From a checkpoint of a small transformer trained on Wikipedia: attention and MLP in parallel.
Each number is 500 + 25 x the weight over its row's rms, rounded and kept within 0 to 999. Layers, rows and columns count from 0. Numbers have three digits each. The size before them is the row's rms in percent of the matrix's.

# layer 5 MLP down (transposed), 1024x256, rms 0.0947, rows 45-151, columns 0-63
106:481525490488476493493522469469458484499456538437524515519496552496522547497467508458463515477520515503549475496517514521482501484498478449499534476527502504535503553468530494477492530481481486
098:497531512467547491458530527523480481490533464463518502473508480476475487515476440479559491470514484524484518463471495504506508471494495523518471519492527515551482507506515490505520536477479491
104:466503539525480509471486525523514509565486508538511503507458500503506502506520494497494499448434479504528454489499511504529512493513528443482506499492482531510497579493518460521485514501452497
105:458478476522525496517514488529499538457514499509483510502488452492566506510507520516506459469469467477485504508505483492482498492463472499477520515476441494479512546474480506491508507513474483
110:482485480480561502551488440488469570515521493500512493474530484505498486499499509504483505473477528513528540518512448501473533507479489501464524530496441490495460598478502517537488514478520480
092:496505503484518496478522537512495506520504475493469517542478501479526483505506483522523525508493518530420493522474465529494497533494487477486474473518504523495504518471512534549515504502507456
111:490472493499475487525501531498515496476529522486441489520530514490509490499451512488517519509492505508520469522511517483540507464536528493491527466497500500497480565528529500455510523491498503
099:513539520525472531467477477467512502517511475522477523546464518512452482480530510490470534495462503480535467522526477501469549424491473503507545532524522488494440490489467510529533509530445490
109:518504498548499535503440505467502513534475507463501489535449492489492543549494481495477465486512524475516478549521491509494494533478514522523481532498465484460473543533507492471504495502447530
104:525486526466476460504489533515527548435502483493509499480521510501498532492526441525492496506480500511501497475486516492534479470428509555501483509506495464488518483518466481481513514522549515
091:450498529454533472494495480498522533511465479515482495457510475472495508512496474535478504508517508489487497485512503529528556527490519478422548552477481502495504477490506509454528490511463520
091:492483503476498509513482488494514470491511514497514551472490494460520494520471522517472507456575480503521539481515493483498512509519488500512526473535493525502481486503528517477485503467562530
110:520506533501503485515445486513460498510507498523467500514512487502518518490499496481522513475513511450520522450530497470462500512520496503519498491482491453518521443509502520540467516490472483
098:529476505481533510546523518508501495498500493492483473466488501437489533506500481543488487523505505527485499509547500498515505501494537500498454546474476479505471526515512473428536560483520480
099:512527489488527497482501480480487514527523503478464486495505525505536507496504530577465499496494474463441467504484505472508475541528474493477490499518466527523530569493513482457467459497441512
101:505515529490465507503529483488500554501470520513464464477492504519520488525511502494462462493485487508477525527466441459491454453513517506475501495465522419457479381497524503509521526528543515
113:484458473540490514513501513533465515466495511515548503527497504522485465501532547511491450494465438479491504449490471492483515479458530426470520536462450481523484530501503493460483518506495508
088:500490541452495491512495505470486482483528452489471536489505518505509491525502489455465519512499438497458469495497476512561450540516484467524491530492480508498553504478498504546509495524506488
102:490542475506505483519515488511466494544488478541490491501496508499456466490499494509558540501480518506490510511488468473480514504519478484454490501487488516503511534456495520478494490492511491
107:534465504537539514532496531535501509489501492483529481496503517502532489503513452494515477512541483527466509508535483487498510500512522459560523489522491543502492461479526540475529489478490499
098:491533519526462483467552522520507481515519438462492458527538525502532536534503485487519506526530500517510520480483465542473500487513477536525500497513495476486519493509549536469498498519475513
090:506463523526461483484494495488520466533501501525558548486563515494537444509504572481479467512481476552469520574469506485490510485536480519554482486497519468473498515446506521503494473517495504
106:485475520482461465514515492481496463453505499555519465460536534493506507528462484486528469519527522515526469509509480489479476512455575494512538509463494482493531588480508467502494543495520493
096:490530465435522455479502502514501484441504517515524493487482554473512494493485477492496510524559472512514503505486462505510556543488520521498477488476524479471504522475481537468529469468498509
097:463527480525538531517510477503535535461475506502503461495527517539534494510491477503486519497502486498487466495544511499516480495495470508476512434476499533545483521472520535449461517517490537
110:481522517505477466493514509525471540465469516497518506503482511493507469532468542475520518503472469503506543569521516477479496523492458498512509504527496494506454510485550493510517493498496475
110:459512476477500491546542450493496506492500485488517473507508484483467524515503536508491448532484494490507509492491528485512509495495510511486515496489478515565552494522487544470500541517508509
105:540502487506478522506505561530523525483480497448502465544503514523489473503496490493492452484483517533507481472473509521485467551490525488489448480503461506520483520511497458459543542481473503
100:486484486500524498503475488475533535468510495527568448533495478469475482498486490474489476491540479456520507548478488526503485474531530505515464526514527490484497491493521503514552516498465540
090:478527525514516489471507453515483512516540534488538505495427513492485536486494488502538522473537473523468492517510525492475442480496532532486527482540498513488480444494460503483497513550522550
102:488467479493483502552495557513490462501470501509517483475520495488491489533521496467485480463550469515466522541461519511515450478487499519520475521516474573518506493470502529506511532464516482
108:464510533533521514502506518508484529529502526505501509501517456482510516429509485499507501493552485482512533488484509495521446509479432476549512492536540512517499488513502487492512520474529527
092:476529487509459531543484509479445479508445516476503499562491517536532475527479507504460492466499496494484505519507503485501535482517504548493482470534507492526463512479519498516493518487561513
097:511520501510489484479498513533500516510472501495520528496514497535460534473512507523505506518511518485509474496461512438516490491539442444513481475477526482515510502549526531515497478505474529
105:514504524508447476490474561464484491537474475496517500528487518508537466513477498422493500474473482492487444509468527490460544503485485453534521526532496500496500534488503520528506525489493510
101:511523459462447498485532495521516570513488548523451467496504501495514466540483517483494519460479469451510507481505465495528515495472510469515503545500520500483509511503492539497515522538487490
104:540519480516521502500464529469515515524496488477492488492511505502536492493481513523537509490501510556502556504517518516495519534501519506520484466489472483451508519501493459526529461501468520
095:449485511479497545544512515527499543498443498511530528532474533518511524524453461526487539499526484446541529494503537542483501480499491497518521488535517460496492521530489476499519538535504469
092:554472508525505526484528508507525485540503458556539521511484514517483520517521508491480516499523471483479499474473526502488516481464519501494527520488501478542449345507472502504486490496492498
116:454491522493500481502491468485464528532487541522465479551524443515492455489516517481518487497513504539515507485501471496494537471521501510488532530469542521506524518511484504472507512490510447
118:501462472465496452487550493518492432521492511487478499496527513482502487463510470474465520504510506502498470510502531508526494461527510521540493528498485478511498517512485481500510515492539471
103:480489520483481522471528519475558515517482476517519408510545510508493520496532512488523479449488482473495529531446512537551486467489456501452498525483488465543466463474460495488517496507456500
102:491508516500491503461538514511452524524498501530554506506486516467487500481476481505502492460496507512537513518554507484499500486524488575505506551522543488527489505513496488488474480506466505
107:442485509496520516475473494485476534478489461529462534515539496532539457478485467467487515494504488488468496507512490536503551464476542468544553528510509480518474540480515465495470497510511523
094:478496494498465532518481529482525496523529503431523546460545531523508447497518536519522460486511532474541536485488520527508492492479498471554521472498506521474513493490525514480463481529492477
108:454480503466476557509528503518470489516482483525481513501464489530494539479511477519487448470500490517513496486454554517482530509545497521507532534493536510472511529480523551482470493476539483
099:532533493494533510479471505481516477509480452507488480528556530459507508498476488494482509474493475456463463508490530503501483497496491531489500464499488481494481530529541484463489482537544507
101:504495499474509499456485489487526484513491539484500525483553530487520431507478520470509523496475478526491518529506485496511500497521489521502482488515533552540500458505515512540504528481553474
096:463515479475484485500509504506459497529484518528486496511490526522500510477502462540486460502537486532505483536510501501499521479497473483479538535539494498491506458440474519514483511461490476
095:477471500447449518520475488508510476491536509500503472533492473456490461480491479528455530473463499508533524510491528466485518526496501515494509488485462489490469506496493465516498473493514512
103:479535469514532472487477526527503487488482504496489503527486476467521480489490464523468473532510487498534530445529525495520553489467504492538480438498547540502472517527553497516519510515512487
100:476524505535512510500544472497487508474511470481506474550516465499505502511470498531455509486519528443510506519499551483478508530550490473499508527485489502501501481516503553508496516520507481
093:489502480502469492516530521517520539515509510502517508477510499502499496475493516508505529516502478477533533478532521469507516506517515504504532496518562492502492446503525532480505474511492517
101:471450484502497557476474550514498482461456490507482483471487480517496496515485525547527477452491531488500430505502469473483494529459469486516461556522514495493494517495498487525491517458469559
095:521555531501473502499572492497500493532528527524497537484508510508524495480487497496500497477474493484494480476556492509464446507532504480515502506511508542510472526500525525476494496517524463
109:484520490503495517493488476537511515501486480489482491466507507459483508470518526534531481451491499454514495483532478546448508512466510467509504525483516529501503509488482514457493501485446510
099:503471509505506535559492496471506510526516475526494474476536490493523454469522499512488478499471511484462507508471506533521506508523488510549542541474523469461504534512537448525475517521481497
103:480530522548474466494470483515510453462468518531494481475515526565485488565468453463514483491518493487510517531490541460471543532505481484511527510526490435513489452556480505523488493491525487
092:552539523533470477526541501504473481483448535494503497498492501492510496487437518531454543520498541482491480453518477514475477503512507512515449520535550499489535528469520472456498522515505512
098:504492484488547515490522540490530473578498470498512456501500519465563501523524437498547537476547491507527514434533469507502512519535550503506503515509481461501491532445472506499500462541483513
083:542493494554523468486509522486511457513559477520519501499502510494498505538495529524460499442492507518515472521508502475511487523515493531517479469478516494516530450480484521480531491533475477
095:484501495507493513514523472509504526547497477500526479435527470531478488489549473518517516503486481513484497531498511500491527492492508482519499560510510514530458493502528491531478530478539479
094:507520508509496530477533493516497458492532528502499465499494497483477515498474523495543479509483531462501478517514485494493487512503530510473513528492489471467483496474500481485525512490486496
104:526562501492504495480516523495497523491469510522493478516507515529536467550515534510540466472452537513527503513518503474475514499470528490481504478529480536478442488498493508511543520451493524
105:461506527523520513495542491521513465486505538498495546491487530546497522474531556473505479447493516502487513489474492487496503464559517492466515507521500511484486498496552507475489504497488525
097:506503471466460501509518498478473507473496500472501495542512514502470505512560524535472485533507498533504497462498500503530449479516517543493500498563503554503533380478518545503468497441481524
107:469491515516517475522541492511533485498533473485510436493526523491483510498456500468497468532485524486477475463515511504499513501483516533499490480507499487507511482528467457499501506494489513
096:513483528483507470493501468542496527501482491517499480480504493514514547479514517500476517477458461456493500534533510486470474471448490508479497522493525487528525498489498493504495502490518489
106:468519470508477501532475476546484523488513524506454491501531492533492515472502496462497485484475548484496502470518498492498503537509542491526495503520459490498491527525470499488512543460454506
098:495523527500531474501496502517469510509522534501503507459493517495483430490496434546483528515520528502482486502509495485491534492487513494493502467535541498501475449440493503479503431492494535
097:556495538509509498498496500514518507490484511535484488545536526443461457481526486531493526518506513498564487465487507487472516512529490558497501485522523470549485443500500501531495499498477516
101:510487479506512493541487536448530474522512506473517525505462501455536520526514487514547513577545506504523523495475505463513514508521544464506503513524530482523494483498507495518490512494527509
095:495477523476520525514473500495483506514478481502464453537548483488510508510507503482487493481514537460513502521517492519504495502458477494496490505524453574536477469530491524485544511545505506
102:511480509490519460508503494529484526415498468465505547473490540507481514455474490494494517504508481511472516479514502461470507517473478529491475469464502495475521457511464544475568468565508512
096:504473541477505468514535541464513503469506473470481489492520477478512541528501499479532476510486487516496500499486485448481502489520497501509524501507511480481460459523471567541505534484495499
102:507503502497505476494521518460505554493449474512511515510516464521501483514460536497513477513501500503510521529496525466478511515495464516537485533491482516524480581567487498549531507465522501
105:512491536522504510520487478484517481488522510531493472487464508526509480511462504496527494539502516502475498493521486517543481504488515519478492485431467515546553467496530525494494553564454512
096:489513468524480501522478490506509484566467541504510523514477512459448499506463497538485506495515534483490471554512474464542481427486480491497510537553501528505474450492507468506479490519506487
107:522552513513534457511456439532519517479472551505477507518517484514523506533516514515465485500539517490505513533516439468543524476468467503514500518501500480565512534521517509492519524513495485
099:525455503472522485469471484482550468530498509522487493526486509465467476499533511514474499496505480514477498498507531513514487454491555510487504468531476507495504484483454527507469472511526485
108:518513480514499550494500497493498443513485486483466560510494480504492473515516521530523525457547498498499513510522489484495496516486453479494476508515502488506481497526518529499520514511490558
098:506490471502490503498543470505483488473485482492489479499557469491456484463477490512441506545507459509510526490502541502483511440463511509473503496529518490474483428497534498540518460510528504
097:525522480551497488496476483477490497514470518498487469524468484514520459539513494518565506489487505508472491512505475509490477481475515477534471524516505512496520525497470477462510507527522472
092:481508516496487487495493510521516505474464527479461464511491479518488523491504560470495489474498493470527527454505544477524501498463511487481464495476499501496488512483477505525485487496494453
099:516475515492526483440498513526488522502478520432503524545466524447486492509534487505494495529494499537546500499483531529468483494563521540518499563515499478514493447450522531542469540478509515
099:525553502481487481519479471485515512491482505530509506491485506512497486518527500482471507494494491457489444467513498474533483514510466494481479486518459546478445555470521561470476505481470504
096:453495498455537479478479493551497496527477489518497498479485507483484468461482516536520556485507524540472489478521484539473444492518551477494538541526495481523481508497501487494509512533491489
101:492519557498497493474487531478518509509482502471565471504481532489529515487464485519521545491483505473547508472452448493490539487503524516528523504542527481526470504515463486541496478507508515
096:535531474525498531521493513509510531497496487500512506487537463462497525471515514450506540507500468515483542501518517488512461473486544480494476493483498512468468510523507532493540469521530531
105:480424519459507489509497517471487530490471447468519464515448474469520482502478486472450487475543508510503501465506465493494542487497472496512490565521474482491481543508511500467524487468496511
105:465519511513516486432531505490486488505501500504524456507514494497490498531501510458494468537455484528469447464468520459472495548500498524434498503543491519503484471495503526509507496500543502
105:511467512505501457444521527500520488534525450492535468455528458467465434466512489464450502554473540544499490495510460534499477494539517448494523515481479541480520577516475528517498511473513538
089:525496542470493534467498530512517501499502531502518506474486480520504511491449502484486489480501502523497481518472483476494504524519467526498505487508534479511541446526499497520492501519495511
100:491509534501507503510504492503497504529455508523494522494467453493516493511514526467540449493492526470460486522475487484473477526492525504497550516497438481524487450541486537502490465531459479
092:487440472457507469529532499494480480469544486488476458528520506489500489461549509463488497536488516504484478479497466492534510471486504455492515479489459543514475456486510481531497495492476492
097:512474476486481498511472503474500509511483502487502468487452485497487497495480479477497548441465513523497505515494537454514504538534530487484508492513513503473521480535485518500522524546493517
104:533502485484533551518544506500489524491560483518492497490485484534484518523439499505524495508501467481494514475494469502559514468486487468441478467445494486484491515452521485494527506501474460
106:493526471513478481480488470504528478497501463469499514518499479488516513508522511493521495498508452518497528523501507509511504479517508463491480479499513528516464458486494511503482519459473487
097:531512449511535463486508438468520526486532527508501504541512464495482528518474472508490503528514513468504460536508496482528474508458451487483500488468477527474513514483491533491489482509515523
099:506490509535488511519501467489497523524511470528437470496502457492473516500522534513482438486519499487467523474525504544493511490500546481486513537471476456518494490481480455500503495536518503
095:502534470510508489483477545546535501472455500444503530502513508509545474481512536516459502470473501434518482518536481536473486508485508452493481515548512488508535512485483546446499497482484466
104:522486456479501476482516479438521489545496532528499537488505475478437494532501500528530552474482503480523528488527492515467466538492523483556479493485441457493536576495516473517494508502502488
091:451471525534565508517547490503474511480500531560495516471504499506533508441491477469503434494540515489527540529502522534500497467518520519490524516447489468465455486503494501498532515501512511
105:487511504518485460509520493479514510528515469525474453516451522509515473538522452503517496507508473528517490478541546469509495484528524520487522521515532521473482464495498487537530504486526509
114:486475494509516521494506501510514473513522494507474520487514482523523531538479482505507485470535492524509493466452477477540553512542478459511496464476502486492540504580480503503475529512511527
108:512551519516464481513487505498496492530484516513510464521500520518485517487496505462482478485536513543483483462513469484516512517520513526532554492545478522582478534551512509503482471517546474
095:525535530459491521482493516501508477507474514498533519534476532480454481489492432497492540483490499490496518482508500455485555492522523535513480464482474484490474449522529492515502520553470490
# layer 5 MLP up, 1024x256, rms 0.0918, rows 46-152, columns 0-63
099:496494482526461498501450467528518510547484491506511531497528490486472466494462468537483499538499507511511484500520495524485471497473538519490486547515495543469519524484493467517530425552515509
098:495501522524534481517481498542505501499508489476524531430532503505525484494518451457522530495492466497478504494512508454457513486487458513498510493477496552484510522547472444529503496493500537
103:504497489492524447518483534499484494513473547515554498452506506529492529509514544474483509474471515494545532473513467490512517532506558477510507529506514493509509501501544485493517485463479463
105:534538503481530512533498510465492450488460498488507481507519491458517510528477516496497464483445517537494486533539479508474487492523545514534503518499508461523487528534481522469534481517476498
098:530473517501456512523500511487523477530487538502501510518473484547538491491458514479507492494539520494499493515510496514495501526491493467491469486476429502455497516523532481466491489473513535
104:492500490517463503510493512510540521523511530541532481458547479504514515515523505461474450498484499475476497476566502501442461488472483505552495525505486532495527516531506461524498477546490490
100:491493460440452494515479510516523476474498534550513465503498480474533527472499502527483527494496490450496471532510418499467487508490480454517472504516496490536505513503522474505502506549484524
104:508459493467487517466476487475519477537491462476532503522520536495499489521510509492502498493515557496494485467504453459472518451481513532493516536524458514463517526495554544517504435442484475
104:496506458489494467536460523505500499520520510501529530491492473512501525498471488526508487515494500461486460485488506542469513534517515475468501517517480494477490534514501480491489458474510503
096:532527498502490549493497455486524475514532493488503485501547477521492490561488544492555499509504504514523464469526509491489459516483499510555479524556518499505518501503477458553507497500548513
096:526465492444480456506493540487465501554493501526518501496486497493450485520528465488512507477468476464498492550513512494511499514520522519511457547493502479544523522505497487480529500532476489
105:497462519482485485508463496503482464491502509529486493522524508477501509495511482490457527498529479474486486496561484494524504540417521523485518506476470526530499533492514445470485525520517490
100:505493490525446493505495477504495514527503476502546488484498516525493524474452514498526499473500543456448457520498506506462529503485496506511498476486460518529520510472478455508512479490526523
098:505479457511499487482445531508509545456518552493515494448527464500506494517520524515528477474531519467514452473532477516482526480461484473497507480522526446458496508518520476529529520419486511
104:510483502505476502483462488492494519501467485489520478504502472476517499495518505467514454477532518492490490519541513507521491543500508426472501490494470505457547508483540505518538535496507461
107:550501494467489474502452455498527524503529507510522504515482467501496496534495490530434476505515510510489499500504498537455498512510513471483496501529437498502499520549486545493489491488508500
092:548515491514539495487515467486500533559439507522500512512515464509518486468501509494536536489485538470526506537499499486470523489483481507499509508524498519491497504524510440459528492507499496
104:524515490480521468474504504512539504460495495508491529508465509473548546496531462460449476481515483512555439491548515515510452515488534480505480480520456516534466532502520470459482449526489527
107:516536486480557539504553490476512469470490493492494486508491467477550502488489501497521499497525509465484463486470445546473520506483514504530495495497524500527542528473503514474517493475550482
101:477455519486471549510460493496501501541465498567499515485526489509503442529510487515497521449483478468532517492490529470504480493503518509502529532506450508536511518553551506516499457471500515
095:526502503481545483479519486512531516522514476460487513461492483496518508519508474503458506488492496494481496482495491464511510511512472534532494506463506445488465498522492484480499480491491497
098:508481525534520547505488451493519518534505505519533450458512470494505504499509545475512483477490544471511505540513475491446507518488498470476510489538498515516466517516496472456514486487532514
094:516475466520501539497522527531492500567463485508496500494517421488536519491525509477502493486490501478490500557509495500478483470497511502530520494523481521509513494541533512569509511541485475
099:539516520491495475473480493499492497518500484568529521497502527507538542506483467508545513515483527477508506490526461545486505536477525446536501524537470429506475494502510496488521457497462475
105:514472482484502532451482528503488479541497509479502514486484461471488510515519544483467501480488465528510483547529505457481493525485483528504550498490492523492539509480508513526494494504521510
103:512521562494489502509502531482505491515462503486508480491497468538490502537501514500496468502496529482508492496543535560463503550503538490528509499514541491523464527485548485492508485468563459
102:493490510532481503525463485486510481497496505492514519550550528512489507499487502497506531501505514479531474517485490541513522517488525496495467510521502504498544511476480467529501479502553558
101:524535523521493502478507490451477462516449483497478512490490478467509490512501494501561473510509538502506515526515544472462498522513524517494540527527521512494522530511513429468500459487554496
097:505474494494468496486465518478490459489486495472526477495533516488504478483504474503506507477494520494533495471493529490471559494468507492536483516513482496514534514499515542489495482464519453
102:506531513497486499502509490493533495501491512518559493501514521567526477513486509469511482494486533439457508535532460520520508519476482466470530541533487497539524504516527480482490469497505483
102:499566517503473496497526481472474487487485500517475480469462507504535492531497495474527467528509502498488504522529505516537494486552528505488483540532496475494508562476497529469489497489499477
093:516488457491538504522502475478502500501476544526484524515509489463496505514473540517479482494501456521484502485522491445473478525512505526503527461467481555514522517527525504489526517513527511
103:525495482522466509511479466513468487500467527535518452437522454468530483519497479493487483506470485501514483472512456481454487530521503504521485526545483483506482519519529517500520518521538526
099:505474510474533485509517498505467522486539515540539521501526514486488505450505483531539521491474464492503515514511493463502545502516471478471522501498448523529509517457489436566519471516530524
101:528480524476521510511545477498506522497474463458530525492488473478528523490490474526555540484484490464460540509538499531532498498464488446506494485498436520498519498482519482444505458480510515
101:519476466501506497507493540512490474541506507517533495516508514505491518495479486507520530504468493491484524502515487552469526512514485438483517491522450490533523516475522560488524489511485461
096:530494521523487472483494499461502526518535493515506514490528527529501485504510511511501515512459502577490490522517469468437474504497480478531470489527480534487485521508504461486436503492492493
105:517508513498506477455534478440526540543524509484494500509446515530491484493501494466512475532459541487545478510529525530474467497469457477499497493502517507482489479496512450508503472534514508
114:531481534487501493495533531481534484517505505500493442509467496465491504507456480495508499452497478523476501496491491518482516510480493464515537508512507496488496518557512504498518537527495458
106:538472498458518508451537481480506543557507523489504503477507532467499496486438511474481474472490509482530533490481508474507504508475481495502520541511444486494508527538546544492494504497521512
102:519473476476465496507458477430510482513513521473496540505535493495517517507466497498456542479476500449533504515537479517469539522449519489472485458483495505472511531510548521523485497533510503
102:537504513511462541541500506534497509521501506520490505485507483483519480504514533497467475537487470506521480463495468483539495505480559479548483565505457515463538510495522536523478528462478494
105:538526520471498470520502506538525503499479482502507475531539480527487522504465494515534492480474538505453492464490482470511487511490533497542491479521487508483491510477559520503505476505496526
100:515490470484498475479498503478512458520492475520504498503513471523480505507487467543542521511506491485486525505487509469452503470530484484517483490504528456532495508491489493546497458461500535
106:524535511455499514497506493497475489508513488489511522493536516514477523528484479560516522508462489469510495507490543530542504522483474531462510493471505503508520554465525489489486490524504495
103:507488477443502455550478536505567473550527520491533519424467472534517509492509546468518439516510502471496560527492467503493451532456490515482511484497518499568536503526491460490491487486528490
105:521508481527490506513579500474516497501498485456489533540502472534525514491485512519515495520519522460497535490501493519511472486493481499507525511533453501482501506522516479451526509433527538
099:484490455540481498484508451486470528497473519517490555463570469501480530512513526503503476499473529509456506481523549503501477531477534517479487467501491505515526540557494456471475460489491462
099:511514500495522523507499458503479521526471549492501513513449485497515523546479519441507511505494529518507487491505498504540533539490477516512488519509516470513483494476499504520529532465473517
099:535484457504468500475522487488503490521485516467542491523508525478520506473457497504489510461485552449529523559514518500486551530552493502501533489487512526544550541521507498506460487524515487
103:512483510498501463483526486500495477519502497552563492500522469488519471507481504525508516516534544496485490500540486507461517526488490523495516540513498504459498509509511491503572543492453506
098:515493473457477505518504513532532530513548534502538505510541492480492500547501520519479453523516476457473495483539485502440565553520551481480506517516460493526537519497479500449476507481527489
100:520504492440507529455492488487497488508486498493527478504489486493471489516512548464480509453493502498488491485529477514476523506474508507527487508500483521471522494478522487508518500521489494
097:522487513496437456500490500492526475531497470460509501466503460524452482502480467473514500470492530506543493476491482499513486512510497491455480524496484510481541497517535501501469509495547533
100:528504515481503499517483449485497501504471482451512487502527483512504507498463523473487510492513508435522500506515498489468495512485499507495544450520503484516544530467533536478514518486494493
099:531524502482502493462498520537471491494485508499489517483423483494471510545519505491497548495489522444518476536493487500524502477475516518501483500480475484540527495523511532481521482462474503
100:505467449478535518528509506504492486518473484520496547524501507501501510496502498466495505503497538510508479492522434482470496550468508520515514490480489507499469517543526464512528493479524491
098:522502517446496494507473511514517502557481478487521487469495492543519538537473530502518432478501488471495492521473489514486535487471497471499564533477513475509477500533494524526517476530555490
098:511500519484526480486469505491482480521510525516550471470496461453506504526488522514493470478455558491491441530463446494507490496468530520553535512504496525453499496486522476553554482494504536
094:523473503473483516517476459493465505539514481495505489509464524478481514493501490491517552467484537475546549491486528497509505489491538515497503513524483455493506499461484461554469506501500533
100:509522480516517521492492495488462471449504505457514481521476499471542451548479510503509490434461502483467502489491502537505515539504497482481523475507458474495540523488483473501536491536526555
097:504506470476439538471468445516514511518498490491538519489500503535502513556510483475521539485482492494499493544495494487498455492437551510525536485520491512489480540476507525519500440472502473
103:553491498462492491492465460483506522518465506550554507529528519544509497494476493526493530495518508454506473525456487498517522550529492502468476494474482519537501509495524531505501526506479486
102:548459452498461499524504473448506534516443503517478531516497453509506475559465486521466510521542495529533452489538440483507534479492521501489508515497503514499490526554539497517498501481512543
101:527485491505481534485465524478515477521482514529553487512492466535510490532509485532536493499477486495506452474489476502520480506450529520462500505500479562523488501510521477479539468478498481
106:506527550494481479455487511491532512484492550507503535489457483484546512493490472540540491463491566484495522493482476508488474517495482494511495541546497481493525530519521499466563486472515488
099:504505476482434462527511496492515565583492513489465479529464493536538495545505479563516526515544466484448452494510486514479484501463503489472461525537488508480499516486525511504521487472498496
104:513553508499438526488474472500501523521485505481544500457493492517486491492548502507480487482523492518490498512522480518462483527477509514493491505473513477504491537522518490507469446472498562
102:536508493490488492538487483474497475502487489487509513460511484523467525572473474471496519470466507447503478478525468528454477503474509500481554501507462523494532505535499508550547477515553479
104:536505495516497478494469479483543515503496454535532522512487514490483533498513513459486500466476528482494500481487506504456522487511536498465528486530490440507493499509555506512529448523487489
100:548445524489468453512506491524478497507517500488508496485517519528510509493440475494476517457484515478473448528559440526454530496520466484481525503522512483532522544462507541544498482533499509
096:528485479475464445489520494464486501493532527473507549487483520503530509531497536500475495443483487512509492520517533485513487550489478501518528474537524467489495512541494444521510445477505521
100:503496482456510526502511463508503481506484477524510517467512433507520500501516502520487494479494492507470474505529518483499510521501523514491528473504458516501488515568482522516482467508475507
101:521511502485486501490506525522510461502500510485510525481508489454518512531519479526505483497484503480468460479557436473502485515469482524516516435478511526504531499508500496527491511467555488
098:522485529483529487521500479468499508516510518514481494491446512501513514565536472524533482507498509447519519495496511501486515524516506454475534519492497502509484516518490466496487416479530502
107:507494495518489528482509481497484537524519468513526541527503491468508533455495477518484515477462514516473509503490493465497511499489489476513498513515475526475495526457480484459509495538445547
102:464515446469476460463504469475570500548523527523490487518471503465523543520479499508554507490506511478494490496489497501496503510507508510530455512522458472448457522518497465540559504526475508
105:508514537502468538502495497486505509492502441537532498491556499520506512518475499549520561509455482468453426496512506540473465541488506505553507457527482482483514513508510523486476455461502497
098:561514472503468480496474505475481484497509501501502497476510482487471539560516459539511498482496539498503456544504473505482525505526504505527505529530518469485490517511504481550546525506561498
105:525430473495472492536487518531476462508480496559510505522532481497478509437536516501470512506496494488494506518515477487462515471484519469541537504493489486554474520541506495502517509559480495
099:527508505493487479472535509477500463518503508516562484564512524500546494485506474481477457465455520493532461510490441481513500536497476470528495471502511478524500506531508507492514494499525498
098:529473481486462465529473457475490537541480490502510444457507530529494489474477517502498466505471506533464511502485491490432497489513509516511533530478506480533490507508511455533515499479480500
093:512511523490487493512527536494462488489505475492510510528479532513494527525522454486491465444482566514502466508512483534505561504494491477518529469492495510529540531461539486466524475530557495
099:501532517500484468501496473502512476549520509472514544506468502481505490544476510486502515479507505456530509473496463469496531521433539492491486501511509467501483538513514501496561469526493535
096:525485538499445458513490467530464455544491485513504520488512568470553464497507454482525505489504541479529518523504500496464544482503498513501492572500513500529527513487548495503518497512479475
097:530504509518486479478504496474529508518479506514488530471530503547527501524506541473516506488462485481504493510505541536497529521476467504529463534504493534528509483519483492501482524451492524
099:535511459515473515529487457484505485524444495573511488501489447513496518497498473528491564496498472510461523541530484489517522492522523448525499536498459469489485520516514491507495498483493531
097:539505510497486497481524489464499437468488508492496504497509510500490514548462464520496492495507479485460453494512470475513508513492504458502507495510493474520534509512539481566466474476537477
102:550507503480465522482527449510520509503483515551549501467521443519505490498498499495515515485472505459511426474531523511448526518484496491515526525509525485527517523511500489472470481511475483
102:528481462457471507563536478488458499540530545514499504479499496536524478533443490543529516507529531506488539496488483513435494529514513539535530548489547486520521515498467478523471507525482515
102:506480465526521508521495484494532488524525465533513475537530476513490485497483493492472501478493475498490479494534457531483509518456496474480536506521527506558511513517506454556511489483537512
094:564476502495467485436533493493532512507511497487513500491481506505543483538502506475466492484487491509462469464526448492493506488521493514474492506515491509481537489485555472545521523464512499
101:498475483495489494496456508506550464455514555490514568508460525478533512546506506501478479531489506489514502468509469492465474520485561483510544537488488528474528514524510471513515484468510495
094:550552510502442530451479497490532507528474529482494511488482529511482500549529491548516481531502510490495453496488477504500529462455513528530486488486494473509492495491479536507532493493516489
102:527529506444505498487520445488483524471495487480520476483510427502524493550489522519519519505464527510460466506527544483528528499502494480484484520521422513537547509514504488502461514460498500
101:515509464513503500515503544479516497501503483550491506519508491529497525521510543490452455542503510506490511509495520533491515531497501493511507520510480486491564524517531471492499489462489521
107:478476505521479534509505512547518468538487537506507539491469499490503497475490503549497474510471521490526474455481509534492481509462494501507510500500471512537509537524561495480479512480534503
097:543463550475493518504510488511518523544427504479494503470494512510485494505525541510516520528477484507478484503517506486501517478491482492499467512483515493502489500517516479513492552519498517
096:525510484520499536470528469482538514527462454483500512524523488505514495515497500503511498483482511472492463513532494435492518442461494443503542472497487491513469516513532513465494497520495450
096:545488479503487498468534516455481499488461459533491463495506498494495531527483481544465510490437526504484512499498487483484547454496459521544531514484467552527546509475501517468491540480535528
095:521427473513516462479514534514520528512491509500503507448506478493506533508512507471517464500493482509464505552512477502502503489462553475527490485487491520541506522522492539494517443503509463
091:525546460494465479485479489490491496484474502479530504531527481502504497556496484500483540508465494498515462507525455466492514512426500475481521473489494503517534499515493517482488462485500468
102:504477485488518480494503482504482513518529507493508503493485471495501520543489485530454534502517508435478448513522493513479494533471504467471551498507478459516475516519504527534501496512504502
110:513491481507518533526462496467499484511532456562492467458483495501510473471527492552526516482513514468487446479517522505476473517507487486561513526500489515473511534527510499513497476499536488
103:514460487533475522528505522497550540499508515502505503447482478441505484492465526513511531448513486484548478505517466472497518502496538500516495494511445513500519521507502507538490507463524514
099:537487490514490482502476510483487474504508477529518462524506542493508504531458509541497499517507472428504487534485464489466512503514492504542484482537462487486502517508493508533488523466555483
101:533520555486488496558533484494504440487535483497503469469500516520542484517516495485514491521502476480500508527480506506507512536505493507474534471480493470513488502460483526475549487513491456